Weights of a small GPT-style language model, trained from scratch on English Wikipedia.
Size: 13 layers, width 512, 4 heads of 128, MLP 1536 GeGLU, vocabulary 9770, 49.4M parameters.
Each number is 500 + 40 x the weight over its row's rms, rounded and kept within 0 to 999. Layers, rows and columns count from 0. Numbers have three digits each. The size before them is the row's rms in percent of the matrix's.

# layer 10 attention output (transposed), 512x512, rms 0.0446, rows 422-476, columns 0-127
093:575485454450524521469461557482503490484493506555464554479535529486387472506547472549546542516534505515441495518516432489544494508500480449530538498522555468467487488524486490505495509485531424469497475508447523511548435517564557469514496518480467577471436486507480514465440582463470501490485523501500490417576443496610450505599525422502506479521436570504476500566530421476468468460502
088:472427492535474519500563486496480509486490529472419549530478525469481523446625489533453508450511523434492582547472455467553410499554464442509502504444510461484450542514478486531457527516524317461455505454489467527509467586478471444560498548515435532521481552510494511493518554533518515521425519493514499473572471546485461439556472461480532506520534469481510451482498560487531558457489
090:485494461564450489476532521485511520489529483415596540506505610516488501548424502499525478490493456516512479560498512442524480515532488453519527512520480535459484483540462514499526577508526553495489548465486483463455498442494509444474449479478536523514495484484530422545511504562492478512515445542444519545389492511446538493488501540488495471462495500480484494489613518475398453511541
098:470511535447515482497522480496505465537534538481534481526460433570505448519448446511548556510515474466565520504496466529456609452468478475506474508531512481540501470487457528506555492546518474488414556582439506488518491368503489527497501563471539408582508494476458567509511535500511453508538531470528552483488549528470563576548483461446486502541474519537473510544494534505514421523558
086:483542460496526480539457548486521504471550512536534484541500537588350485525636491443494484578475528535489501526524556545560456443490499505522490484521509473504513478487533479532503523523496541494498572495531537481489480563496488493494538514531488617465478453502503480535502499523464532425499495511465430539468496556477524490455459556526494434455574483493503451434536430482416477459416
089:490506519543466480532529503535469478424462535509447473526558487441584448469724510539450515478529537483472512464506517497508403552496449512459524516480488514576460602512613510452463536506490328474498465489505481490515450503506497544458505505431421512514537470534503475515550517526565506495496522456511497481512515457543512470579517450495487522482485455526473494487536477478526507435540
094:558515503538519432535498491504517493496557548442491433496438523525420491516500521463448440546474543501463485456589496478513484473580442496470478440502497503468468495498484554504518441534438553467614511535504474525460524458484480498599460537579470519595440492577500529531599487560552510471519415511508508519488482538549497489523508454497539510503489484507437582531536503474497512530524
094:513534525451459489506542493538496476519535475456514428564484535549520485551519479435542518497515485499544538494563463561549466504479511419517472504509464499479477413485424544449513532540501514569483493460486461505476439430476496483460540499480482442589505485505436487502477506496481500473491501474503532527459566528488454477591522482476502536501545527439453483502500567496480443499518
088:446474515541502453493498529520534424464424514512433522590533464458583547447522484491488521462472493490472495502503541524505492578518541509539528516509506488505465560521562520570511449468497508434491470450562495541564507496509557458487515458482446503442525504436506386503499489482493476490510537469502555481520531480549546499507518517474507546458463401533533493483544515455490532538535
089:492490503473511524556424491524535367474464520524467506559500511467649489442509493498432481516573514464500543502512502498569533505522505533446551491417483507478498496484433500523512492483459572497525403503522509512520478417504518489548582485472471518541439475488473545520468508496496530490493540526508548489452497482609517501556523529480478563462516484478450599513544483456548498503516
090:444501491498461520510546455573513482502486484481442515512477501502535487472605499510490479543460443491504574498515567499480502543465462488495495512478509553563516544483519492440460491487548490545515501496537512489478426523496498473498563511483460509450536511506500523443578478451545507494417534528540517461502516534533502481469528485546418470456499500543559478478501545480418495462447
101:544462514609460503463489518503415491513458504464471549450513493502454422483403518581502492487514554428516490502487473485494485543514515543474535471506485492478473543469483478471510524520475554523519489493499498542567525489502521425490521478485548443467556499491556486505508523546585470548499514451450472503464500533437571489484502422510527574464467549504523538580485543490440538467526
090:469492485472468484532506429555484476514504487514540487472566491440532495602521510504575566544451497558494446490445515477456486567457512499486466488522541516484440545496517516463456479471479305468440527478453425447496505570451469513514533483546501432541531493511537468492508437491528534445540448502516474440519557431476478531494519509559487485488430453483479445499479484497659538529515
095:501517516595386503444513432437476556494539475500468501434499454494420505583512526552444533515441485560536613514465498430372443528508541435499488478525475532537439495558528526532467473504553488473509558482524460447525459566532442520515490472525575494505548539492477540480488517464524459504551519412464471562477520489409497485505417489489499472483516503472504444503440505493379463505415
104:454518479473502486450414510547512519485447474501473547452512512504437543468496480541588505463521532497512510509510502432414498530441527450537473563540540609531492486559533480444450458499504482510522538498470468516534510500513512445530468411498491495488540505496549436482573506506524472467475451495567506489522538582507509497448480534474476475492521489471530511518532553489565493528455
095:505528513516494454503516475481447459490555527532511536503462550496472552487454480449476490458516501496522476483505519515574489512537469502456492503509462438493441514500508525506522531515451567475506432439550484415535521524502439520484519494507538451543488523519468460521499525487485505458536484484432512589498493566464506501481519487466475469507489487508455584458534554496470510492498
095:526481494518567531479427469476529459458476473493464543556545529465543483558496484499565468468572503451517501517495562485518492523536522392563467590486526488515481537529515480539530476443480550490441481424496508532512470440446523430470568518460499614509506520462466465438526569561470493480472518499581467403528487462510526506529453546534463531516558523447515467548547537470536530516492
082:545472457469537493477573491552537501504486498564514487526528530453583518497623530518481519535477562497489490486473474502510460568493511520481476454461492510541490561495585418476475521475471436500517412498497474530481492486468492469513463546504511429463550497489423527585432415480524517422443515545558547484508554483490494485510505547576416517501506453499480448479427454460665575437534
100:563538519417488474445483468535481567519494467523484519466468459496439512515684539547474476454436494551518474479461477488524536490496506512499518483515466563464499510542494548423468450500438451511563500552463491474508449470527511552496462475498489545532486490479450505506513475471473453513496463468519560537533516513541498525473496421492532351533426504498462524500470519483487471525524
097:443488501442497472523534454539511541557474488512559465461425520500499496523422526489552512467503481501555457452488544542496516530513501500490495422527514480461463541432393474533445474534465514532512510517519515537511507464458516495487502518493508465452444509496511472443541495538536506536526477493498502535443480588504495512468526572471515525514494494516532521471588494534602501499511
099:431516446537496454502479548438509509508611574515468513463500607472524549509358469502517461532474524502510484463499502423467473575500510535562474528504464520520517538517534509526469487452507349503522455525493488486492510498537489496421548515524456531443559500540555467495564564472584484539496503467480573478428526569557459487444501474462521490489515505541510498520511478463545487484464
095:560509480452462475503561497464424500571492469452552470566483460499647450544468535530477512502467498473530496453525489473427500527436473468505512463497458473479476468482489510552527480505481556562460467503485475478471533475453419492431511463540470414549539533506474474501492479537486526526500508443550509513536533555463501516479472568521524492524598469489459483461488519463531474518538
088:497527461497505506488469472528502464502515440482505440545487457438527462587370546565521539486551537516488508453521465469440480478539481488436479510556529525549477502435500483547418470441487745517558531494483469526467571483462505453516514494516466483472540482516473463563517447539495510446505541472572473431482432412547527485557530508550415453471546448539483476522504428465536541509524
094:552475489532576498517471515433517527468510484479515469541564535497572521500610526512453482480537448507447476540530452467573517487482487499485524489491480508501454542506546519502508534489414606476473444521509476493448442492552429489488513437472514503543474453455489485578451503503533485537526516475527470442470455452540500513557521507472492489522538415547449506621535458439427484484536
095:586485496496459546511490455487539536510482481495512482542541425428626437520497502504481489484477496514492463522414514539484499483607482516428522454529511507504523553398505460481524507496494673472463493523561521500520452532503509445539528452484518529463459488525526458463455439511486522493465532455546449509568524440534540446541489506530449552492487550527545527407533580518549457540509
090:522459454482452451495502504564573510475480524518475500499505515500443458563594506486541482556511492538509508420517497453463501597483506480452534519494588561531530513518535475499462488477470733475445571499543487497492501565493552468511511498465470522470589480495483553518491471487522503456487471468497506535465501483554496451508444543578439428466495440558509472471497464472425593469443
093:478491520519563541530503502525485434451476503530543414514536454509533430459537489475487479501544502524531512442525512502498543589502514458487489482506462467523555490527470444463525472522499637540549444473516480529505526437519612504524529521471544412496490482497513548530480488467506502506492503506491501535386521478464555511501477499471462517476532493484451512480501500522354502503446
092:480536521492525477480496469603452444500392487502511478528501513522572510459437472517506526497493493511480498436510452425476448551486528424496473508488456571516415527505541481485500479510515500497466521446553493502528491547484461421524504460544494565452505529482497471523537461546532492505498558504493518464497478509463539475469515553507550541497518475487488464485437471407560489483524
098:463518548545518573510568532529495505445491537435482489497504569523480548408509498487429459541452461503495525533446487518492473455479539465531504530506482483514543460539447503531489520519511397516517558511520494481510495516479449510530438523517549505483482544499489519482523540527520476546456466601501511571458504559469474526486481565498519499503508540467503475552464516495601524450501
096:477486517495547508487514478508485433497503524423571540515505517523594538502444526499522539458542525531520436545481527483565583479453497530514557481490507501464510507490409489455511516488504555552446436458465518518488501507502573516464563419462477413537455478509516423520530477457461470558486551473501503501517506399463502522457471498558436541495491472532563504494605552518516558553515
101:494444545507444559453489503469512513467445477500487522511521497469418435450505522551534540479474512465488585478498473432440496493572469391520500535548515477499436520506519532586453497485553295410499475450546501501559517500443547480538524480482483510466492516521489506403533564579490467562509485480540531492493449534553498432489491495498515444497410545471472501518528586422496528516477
080:439481586559496489515462509458447539480503527477533502440506518484381527476583471397507500484503501509528547522544471426473467461468505503577517531476463452457471511554508550510445541505515306509521533524483449443545494544555461510459467508549541514506470540529520462489476458495510473589534510487464450522449464496402474534484521463479592519502520497479486519577454499485544509518537
094:481541467518557528537569508463484456496541517484454489524502514459542506474573458546451484519472554512497559508489513484539481490516477564436511478468482534481476533413548474462474497511454604518511452509507602468498492437524560558457528565471432449475486453514541455529546511499467533489491544432475513420458492447537489472587503472548455477473539550571470527505523501479449542460456
101:486484477503457531523595503539530552492492506496480508523466478567487479467402475437479471482486497529490521506518507563477469526461485514544496427538510450529495550469563449581500498513507506542523549523487505506537487550451486527492495555512460533484484485472549514529553528498539468547464491490480449499502514610485529461472514586521547577488520519547593446483427443505438459448507
100:453553540455484499519550517500458486564548545502493489507481523500578430544439530472416489493491533447478420499512528500546494434497458588402518471539510493557472499424518481534492505466499480565489448570509468464509578466517468520431501495504513409432555444547546541568458439526531508495490559461455417555461482548414501500479508479527460503513547544580428478489431466544591491484499
098:514493501529542529503525526512512510536533456463477464570450453552477439461409496533459494508544465528501493506491530539554538488505529507496489486492500461513520437474472496530557498548498375501464531583544596510498530407485586494469462459429469491431478520477497483460517530467507531547467545529503499487547538516495525557536499512539481593481566560445505512511523522519654455506546
100:550537490514530581531507469515469460546460439508521480487489471544465466504297492481576534492489505409509467526530462554513503482449485475455463497515516557472507462479509493414523522524509511511512583519434506446481555489482532527466508460472454542507442527520500519496460547488492526498458534591502480497505475528499466469480541523495550554527529594523488513522517443512508544472542
091:552489489484459470487458523503508509518470497515464514569498540580522477530475546545513542459550512533528490448442484433524540548516554400543504571561557513537496510503625448452503444539438742532495480457504492488491553533469584479520484461448506480448516537507504472481631457512531498509485490499477535472517517503520505518536491535589507439455528479536480474533525479447493524494476
091:483490498526415482525532545449456513493489519483446465507477547509587508487465545516514465474525523537541530479448518496482474482533481463498521505453508531557514494505470493502503500456549473512452489435490444530510531480471542502442508524406541439513565497504531470492523533493527498527465537459533506576415519486557492434484461528456520512461488545461491519492494506488422554506493
095:408489520432543553455472481522543436519467490482528544471461514574498499473402502493485449491530505466497460541504551522548539485423489469571547494446498476459504511558479469496496501488495368515554544481477506503463485436503493512523482572594504538615457508430492489485561521558478500527510474515479512485533449559539564521502493512445488542557488522493479543481525464513622495497496
096:495492526475559432496489499506524520573462528415509536438471550556364543542519524516608557413480503381495488517535450502462493522518523561507509469536507484450468496532492489482529522486469541487520495492436460518518466522525484487545441465512410443521453507487521552471452559532530466465551503458530516570547477542603454495507567446534518451497479479504533525563560472492539525516513
097:511565568511550539535563519479546509485502557472445491521502450486481567488463524485552556461509529521451558542453488515432518500468513501497485509546489450518395555536562544575516585431459497501380443491533488536473438513486459504493473506479454401572451529525525512516505575511513471548551553445500482478469496445484497497563565539409490610541501503526504461574455522499422559507557
099:469511495500575458482462492518502553535433505490433542497456536517531536463510538536511513478520473459499435477502531515475464470491566651500548515481475415460454531480451469463521559553502596481512399436546455514467510469542526436494504431584451475405509517481547426512407504565533456497483542506507440530428455573468494495514506470517506536518574514425565561501523516531589487585509
090:470527472431468423491562520541493567486536457523573431461491480491418527590614514469445512501453523515517454475430503523470464469515465489446489454515524556472513471517440523518494432517507479457516608503487470496473506578495455551533481526532535542490508538544502508503514472524524510487530485544453509547427518564505484455454487485515502488517489510491514470464492459579580474550452
092:527507495505547473546413536480517480539457475523488476548461495560598547523432508467549521547525446507498426538492514449458566548538551484482495507518487497506478464498427571504451443512480635472474541501505498510499488501498526461453525518581494503381514486466519483466497553484546482481524509507500557505481497412607497501549493500502479541478610494516491539524544446475482485569532
100:515456455517493486496486572481554461527492537491429533542529510475604499484436518515413508553503505494502538463462533560468409515515520467488520459480507468523456514527551536528447516462499313457521501536482479536521503546526519484518482509459474563541489484463417577538491519532467474497481445471495537511480507517527506512538496512478515511479448477517469493518511489468463568376515
094:531481528497476522561492471471525482464437498498519453462497593530506457479497506543545545494528482512486473502458510499554505546501523464443518489533498489514525445532520457445502483520447461461455455501536568523445553474482555545559454567498463464451537520524496548419503479513525526594518501520523514533556500538494486512494439482475491486498523525484509539530513499543468484502506
099:448536542490536531504460481480455432507498504454483509524493498453540584514661466468491530472542506480579512488526536480509483549504559510537466511450432504463443557488513479532559518440518373565513436548421425507520448441485485528477603521520495526630437484460550505549502576555530445481438500503477529484548549469526502538550498453517564528548448472501406540502508523481588515466564
094:484471528501531531489510517528496487471527497519455515514502553468562468467548474473488453481537482490491570495538468489577455552566513476451500515552519483480518513510541490463503514482506437519517453472481464467511443397550518524475544538475445545480466454435532468468513548494499534429480507511489497526471485488562444469516518546527531410429428548453479511503539527479512445471473
093:483519515491464520529505472441475520518586463514444541490479454525466539534462455500591475489513470520491524571475507533601501454499506514545446472544487521502506523501466526469484552517503396555509467504445490463486449551490460482529516493505505544508454531523520536502561552508483501486469551492540447490521508470494502464511503548531506626525516508428505486547533583489732493492567
082:515516499520461538557502448518468446509484477466513477553529463489633476516469529518575507489558492541472473519483567514543493451445506438479476481489476554487470498462557491474505545512448485533454544502468480565463515419498478517469547510453458469536518521523535502539543459465538481463468537448554542489515526368502516515515510491473459512501547451536477492581569543512575479519531
101:443502464578480506462496576541451494528523498504500553468606481474491512463465480573486454491499471472473464502454550543495496550447545505485546462469527493500468541480504435466444548547507490502505520519422543538532517423477480517488448459474459427409520505510480534546473512532493421458486481570490529463473508490520488498488523487518518507491402540570560489519497481515529521496539
094:511501466421567483469519450532573414500474524491559532471447534529614508519407509526531485506494481479518465446541502405475566466460547466480545504461517548486451524533507449469515472477470590576489447571522518510509534504496484481504508491475501468469531530476548552495567433491537505542516502482495520491512508537494483541475475543430475533473525451558498489495502469535639518523452
099:524490456526493517412509590487496482519514448473500482455492422462518495468494520518493453490488465513509487524521511510467524505487488528561492507482542455536481544596468511477517497406501475514480551470465499491474508472479438505538434505505590437519556561475538514534567481535580509443528495516447509499492486518489543534446527510461495567518502526500533566500487490459535532519479
096:491467480469555554466510541484524524573486505526516490501493483424656514503468513484509531521529446515522487506497522460424465536524486509443498500466459490516464537505514543470444545486499287456444458516463505468538481443492482516486474562472509420407482548476525492500499521479478493439482516487542563486437540420517451451477495500479509589503491471515486509504563525505520575506554
# layer 10 attention value, 512x512, rms 0.0287, rows 423-476, columns 0-127
093:397469435435464532483536440495512533511484514472463564434485472539495494490576529506479526527506528539535566455451497460480470467491458455461525538437495501488422496500448497520474398535531485501475487451535507502556449485490573549530439477537497425536484621539497471409425502574558467541473554491495536449504454577487507421499491504503464524534484569557492484508466573544508560523481
090:502562497549438517578483473520414516481485521554503538459476542491530543456499581524509545544454461495515457514499540500516479529504555445550586494531420550437498587488521444454506492443493503490571490490467477486455501483470529455518496490458518446537503420529475457476454482477534398418521465540465533471516568484548512491521460583495549521502524550462487478554517501506514532597534
097:509510516540546486479507480478488519580529533512422522509473485522486504456495461490536497481499478529474462458550478491457547470423463493576460450459468474505478504524467521434542490521450510539513513533464472492602555475483504503485482497555568536531495533491476532540523528470485486491587560502504547475489517438514567539474612457531492523496468452520468436433475545583474383549524
085:462584493465529533504460508537559482463556508517544539567483472480501519580543546437587525514451498484518540484470528500514463484528505477511495499479507601472471449437532452519469515513491513497496517519485543503473490525455494501512554488566486438495508387542535464543577521534568493489436475521489493471554539497528493526465512509490409506511511432520535542446525503479535504500475
088:457551474457574512495523519516502483476490452504522475457591446481502461519553473414509530438517518484510488476477529513506541501534466484482513544516390427554467478452571472490508474498536438540497500493517525518502422500503486513446551492500481467497526477485442551513506528511526467519472491441463470443414474474532521476491478495509478495581486518486523473507476450539476536538588
096:490556433544564385535482530460443474550494494532579511528479516507505491477510489424472483470505514523459421491450504432468527503560603460459567497546507512544547489499492457477474445463442506522490459476514526464454500477592500539545538533534533520535531494502471412498597458474532507494545454503446448518534446521443519533493514474481535494501467545483425474530514488475507473562454
093:514470548420541519479497517497470446456496541496467501534524443507467515535572477439468583457479502458535458535453489548519493470513530459514531404544488499520517529520437567437536565443464527513496492481505487462505503503457480484479504514519447496500508491483519469507526448489535494557419511466496561478508532510466562464516466515424557543534520505457472462538492495482501502559496
092:483478490528551446499544486525477487509474489462495533498460461472527479484507452508467582477478524475562506464527484525459507488463434494509539509533483457522447528507475504501441400478525479453447476457534507576593544503514524500453557517504494463467569552467499494587498598492574425490517527484520491486483497537486505519452456477427487488524517441522526556543526511517500569560519
093:451503545500535491590514548499456457511497517453506482499460523430491589518526497446440456510527510486479470477515546510438476461532528505459540395451430484576478447511479523522492464501472518533525444499519452494526464483497456568477542553537517512612578508453500532528527493484504550438509544405522499498477543521504530477484522575503502545527521475481409592494527550520444480488567
092:497523506528512523496550509556472509479540466454464465461561461431495509482532481528401474496514505491507566533467541563561489518558533491424456592540437491550487533454548518500445448564571491514435474542485508496473451462489488569496519482530515437521469515496501564505543552475455547544427463484504478470497461541459532489436453482563541438451550569482484530481499535507456528433477
105:516462440538477468463552475497468500523428514483548491426485503488496469538485528525547558433555543421528438547383536457417575494547484503566467490492558459544500477458458466514500447544490486471529542522521502459483533539410467500539444461522514530512529535528515444458508535460506468496504460496435486503506447528430496535446469442547531529514573538537571482512482492522477524569528
091:537530509494563492586455501536485447570467502459560519571524521463520501490504409436532580498465559498509409469479486434540559480449531490615485570499513459503528521482534518482509489457499472519464530436529402504453497467486544477539519495540471485545463509460566469527471503469486481410485530591472470422464507455471476485494543466534537456511486522420473502534429516487468499475471
096:566534491494499450515463470532537569506523483453456494561454549476539475470447582549535601483494489502497536492522509478446536457507506516561528524493476487487540477472488523462480538543474473458470487498571529538497487509404475452499481471506537512446457523495481509465471465432498408615543538484515541475558428486463503466509484460490514460485453542483540471487435544499462499510414
102:545527467501468488479515540500505494487431456496473569471528473464507464500550480486455486536516573411526487497530515470448432480504451423495422594529532515546472509506572491421510436507528512557498521560541507505504532524517454488536516504475526480513524546495570494469505555449513440488483469504487434554487529553505511568465495500440574492460503554453533526454487507492545545465485
094:514461460460436430517472499478449501550545498477545501505475491532518567523499486529492481504470482482503494439441532483512502520490548472486458504470521473499442544565490499528549509500465492481459522467465458428432473488503531568501503458521488459501445588495534454501529433489586555472539517542506534578544557490536469439466506509500465495461477437525470561473508487474529476594432
095:545508469504538435470513434460550487403533485548612541487538505486516466574503537535438503592512516456479569444492574496433497564551479486511474531568517484560459483504520525463482463450512478526505489528593547491543457472455497517531548524501574419520482498480405498498554527511492482497485527496589500476478452515487532496517536592492460499529502496470476521504460410602515525564469
087:479412496504505596520490470576502492451550510538482469603483565492456474447502480517493538524426537511477432514486416488432439509539438543494417561479430500521523604443464533545485505490541521501502466480511452484485531495515514396494532521543538457486491508526486447505498486552524541507468513619459486526448559450520545455494503499521468484455551483480462513540505524425511557494506
098:487459473489493452476528535478552580524467511451493508572504478476487446489549517492469484470550526534445503520536543503478491519494492418479500470519490456503491516529544488449458581503448556560461539510562470523528507538519467535522438495485477539501520424528522528512506457475468537479473507419549563525482548481550525454476443454537617471484510458504496523534517509406493462488491
098:447426524508489541498500559530494495514462458476453535474492424569532567489475515478509469475470488512545474499539458562548531527532592514476528477511465509514474542506462441513556492498475459563497543499492448425515514472511486527555513496521528484471492478510503485538549506500517485484454434535512418462462510497468472548492519540506538537451449489449505520467583445485499504542498
094:532511458494431441541541530493501460540568505483439496473491583531511472487465514514492471584483543443509519487521431437492412580559509440574460556488412507511497523490483535440510517522527478499500465522504482436493554523533489545463570519543487499499518513493516452524504567486565486530486543393488469525512536505546527469447548447543475564517426512497460523555469462506508544545501
093:531474477486487411510527504525411464610508509461474576560532441570506469531500512452486468504478495508557480472431500367520487447437460535460452467558457462474449492563494476580505488436471547528480485490499474540480460489500471563443467514576529496539420561476522489543509536538527512546505501479460523479491492492481540484468489519476497465370595545514549498468490522542424501508521
085:506512532536643566570455460544489534577505457511535506477499468471472458519456485461510506522557420479536456489529499495493542493550523486482484545537482533511548534476523497545480440470528537519585520464478512480441569517540525429573516485562491489516490539465442492531513532550469498427518496523505495523474449565503522515509459526455473453516550534480576505491513449535501496522526
093:519532474596502416515520508408420519502553496463553505478543528443532579520521468466484501473462398481474379459505554487542506544478502481540449492471502476483446506469459569517487532517489525494501462495492524468444445503507473519395470501499528538499471570436432484480498512517523512461493535498560581511480505486526569527457481575503482494496514507506460491519491500503521491550564
095:499528509466522538454454488469569528541537487429556486441520483494508497506450480519498457463555469537505595480487481591466524506519515519437530549535519497560490450480480467529484551490480501503525468448536458476526427520497555479489525519512585534547539496465452456470452489592451429501452431571526392512468490512508489459533515469461536441510569476504483535395477596488445506519509
090:486504537527559536507479472553491466531538497496496467498503497531498415551473502533543554485509550462495558477529464520472522554495507502473488413491538552496546564448475457501511465437515550485495437501474478450447558561500555438563587484523494484544530476436507535530573474551602461482459503578515447461483557528570473438557478497488446459579448502453553474465508463464473519462480
097:531474514537543529405540529488483493472546480560452478568511438520468524490515471497512521458569480462498416525501459545454523582561506596411555536585581507629542435456458467448466492547482505518512526459551485569433520552464547446554486577583466487485488527495517476523508479483505508491493451515549471613461437432438499546521494540499468509493508469405525504440518524506501446519449
094:458479540499534446514521534490446455557410479515447485506456513456494478451494483529453494517524506582504486479576469518493448508504458441583509542490443502509440492496478510474545454570524502533492494573525521504501530496518507498533539435562519503527487497483510485513565464511541467518563572444427495497472484597475531470449504498454539517458515516486505482514515460476477483463479
099:438484487501432493433460510544498467427503478512412524522541513519498539456493538542455431437521372518487450519521501513507496454540472516539448512497471455537476445481417495462503486488473498492509553562521426453518451517524431473508439522511542512453441567504514480496517496587483513561441572556481488617548461488449492553512472457492478502472556524463507493571511592438526502416490
095:540510539504524458473519419420483490488554516480498566493510439534460568454470501469477450416503544466501525541518534512559499531442511533531500479495486460511481544451508519468505539416442465557494506426520486481516515553465501533483462476460488538523409537497512446555484488504519495481448429514584530528425458466496530434446472513498458510509429479488559519470512464527488441565483
096:489499503485540507420519481537518454547458484496521463429601461530544472522565548496469524545477536482568539487523535520520493496519479505518481514551497452476452455591526455503462446493515481497508466497567531448555449415522532528531521487539548543528541559473477505454476549512481454527533433527501515478519449599490480412508493463506569480515481536511493492495414495539537518539509
081:541538544488487446488461500505515513482470502489480496559462441458495451445486527477518437547502440477503448506533536488504518458455469528506525505482479524473443499482499518435456493532443467539447527531488475463487516531528488490515412487414463520502551546520546501472420447419509527517520615535495584517573453478470487573502467483504569523464508500514547455523454530521578426515524
094:456522453568470554570531486413517554514546463482548428453476533513496502496510480468495424493507455535508545460490481512494434477621483589533592463516447505535546537501541444540467499453450507522522424426451454534488532480489514560461462483514459524472502468493467457545495509477505540511482525517442467521479448506502506472445553462486507526540571517526486490513530534493478445573526
101:498509493498446587520538455585523487456507496499531489488492515590517470397460499544538547538561525509535491459470392490579518487442496486512499380494485515501456515503471444539523493512526472525501547511522460551479421541514509579466478468485458479484443586525548546451509608516488422510510563536448426486504491553517492471477573517484485520529471522543589475519520456526522558528539
097:469508507453487513518522495511469573547559536505484431495464502567490551518452472464469484459469505500455429511496373425513471515516506606506490457553536484500491511451427485581547537540503458493502528516473448558412506494578485457440499467499563557452514453554531446551507472559436482517561491489430475551485512507516477462501456519499509474445500526579515497502549516529484443483478
098:505526504469525469480529544463589501467476494466441457499494448526471548532516511508496468530553428512535530472508515554479552530493399528488483489542477505510544391524517492510523491500466463561506504562471526409572449399503524540466466529536543531457486423504475465544566507492506486531437489477384431471487540489508556606433439474507518509522590545541530544507551514497547485518583
100:470533536498530486421478558519488470513437516517446458357537563456487535493458477431481442526501529428443499499532558523490519457399486442497524521483568502561524497512524569507505540505465528485543517551382463430489520454507517471473471471497540538533522548608539587465454525467387469452497593522496462447459517519493459484451548542435485559409489531464512579488536523510541480424550
090:530475551559473557469532510473564481490504404493491485484522447560533485522544484486512471486500484500547523454441458507411533539529416446512444441503517448475537499501555462433477373484577550511540489542468570491529545524420604499476514495539544515464506500516517515466496510564542397442518421490486508559415538510536504480479507485470443439549504500509567508465496413463483500535560
092:451473556478499541461542545552461523509527451532484489565523504559532469560524546511533524473495486522535528556476534545557520478523508498553509494491482581538516548505471477500562516520527449502519450485477403535473485520497561469478527533508454454501474499479580475525422505600534493487499446397490444516466474512501423442511426502477550462548505499449500505525498569481461546430468
094:478489478457538506559510492554434467507486506501479500469464493529495481478570535488433486452517438516440443506475502483468409499436478495517563422455462451510442462513478476465576539468458507500542581534467511497550452492496446561508516489499525521539517485466543506448540480449476510494511434495458553550499510522479444502432473552489568549529582504529437561477456498487514522493523
097:477429451531508497480488518486455495527450522411433536422504464454490498549579461500453494500516509389484509467500558389462400490404539408480550491561514480479504489550492538545551506478506520499453550482467460481491528485525462494535427428481485508531548501537538561504469543502487514457535485492484466488477482519544552480478536409589535549494551497511465542531496405479536513503510
098:515434511523530521521492527517509477490487559540486449498503508490496542484487444456524627434521506502511490487497518558535489446481469581604472435578457442515413513539409571495523539488499503500422508456455525534474525576516467463554430456449495431475426539454490499503482533513521455517521507511510473492495535534558468517557557476461544530537510535434536496518458498533501508525481
098:424473485531518461495497491481522512497520499442419500477411453480506545506466529546459517474475482474514527508535519581545468462476562452603583493465469477523425598526475474534533520487496508544574488456535430559519526491516493479485480466468441446481545566504494438477512491460548541493498474463520461538475461555447382494487454467509531506533573409511518590524552457473523535498559
095:513531469433528440457513468544546484502492463512522542557511459546501436509495513508496517524495608510542434486481541488526477505554506519435552511476560557437521521527479501570478517522528533475506502467563482505521504549555502483541439465488540468515503494554491491489515487440518492430502519470465513500485473457554508524625530460521596479500517540493495490499525488425513514402438
092:533496468563468475533504458411524425487511510450500491564470524474526522541425489510557502550403555437512510527468534442466552485493518454512540418560482480467481573561437592439521505471504495519536537533411534465518536478508528429433514550547488495478589488452506540581556604499548544494492518474548564477448468446514481574459483490455460593497511466531466478508487440482480481497559
097:465402439479478447523496452532537388513527523489459479512526553478516414445481524508493612492521460472539446476473529453474516488514451474478537462401474442513496402500476488553480493527559481517426517509510531454576489439471510458501458526534495538512481535450439520413511508525490447522504501517501538461540497498515495502512527479490454542516542545588556511564474538471527549448514
092:541483532461513585524499472545476501474509472528444469503515449513484476538529413486446513494520460530530599447463514562489475487411452456573510447498427582534538412523543458473470530521535468554565432501438526482503554458506603511486467573474456539500529455555454560517601492509483457452493472544486474495503515455491473565508429518573500472495500462492466561386532507471481509543559
100:519472494446512482533485554486453454469539526455487504556441488528460604562535580499493492556559484467492418522489523487470415545456517554559439518513532387564488559485543536473507508544485488489469533468559414531458453449513446492551508503480456536496378589432547429450473533537541496506512523474482597522544498468545495484462505520537543515448403442495463495582476494483497407503443
098:473571469504531531461510526437506442510555488526506537445453557493477599497494442507467509560509488456445521482510551531448491543518463506514485505504513491448537495479588505536498500548480464475494480470531441498570502494486474552519493525526501482526544473459595498468434540473512491458449503418435498531501463481518502467446485548484432439581497466450479562510458541558534509582554
098:476550515458433572430493511471533527430456534542453477505433531446495581470469463478519454427531516543451483498462526564521563494508470485569451507448462448514459518481476552471414589521486495500558445497477408437526535519501492491561431473522523505473472558479514557453476486481473525515482525469533516501561510528519548515497509507493465522498442489481491459558512533479529428459466
085:494520563531560517580501495482469494522439464513516455541445562450448518513506538482565468510499469522452490453516521550464593490500548546498454520473450480539525462453508538495484524438497476530482512428458476452492537515493486509458440570586482520472482589488494551475491569515454482518508447514461499508431560505482565489438478556415474455532496459473511401509554456624452484496558
101:489483510584477497575517553524457508476529532529517427441502507481523544479499482591477471463489477429475454511486479501421514531448516421543559532466440499506495504488490468478460506506523473497483519478466474466528519487491450503491438465521510494504475518499482519546492488534499404466525466532524461492504508540524478472485504486613460516527411563493565492465506436532514480560557
091:513505486495535610471478500512508405478490486507514506549414463520469583505524448553480436445476540469505505530547462505449448523451528547472454496492511493498487519417513501441528507449424563534523490501484479494490480526470499443473491551550491497522570518557594552549586475484495447527589437502502507477444574450504526594482482549489504490473514455520487485438541421464473552455508
098:524444517494489595508531580477430443558497471523516510516508445402513604506492513530451510460464493470489470559495495498474526520541480514517455477497554544503490525548469489423548497464461480513513522526483485526501423452491459517514495458532522404500514492501498476493510556532591493470529498521424509495489559479429464566559473494517550518493496587503505522481530475539499505472593
091:505522498460492548584488543520510474553470555543481510485437466545500462485465543486484465523433512531505416473512475489449478507525494544412553466519461515495460494551511525401474500502480457552439472508453518452487487412468411479530440566498534440456468536475515476543478549490465552445490559545561471458465524442514474443544490505462462551408518515485512453518476516502493524488542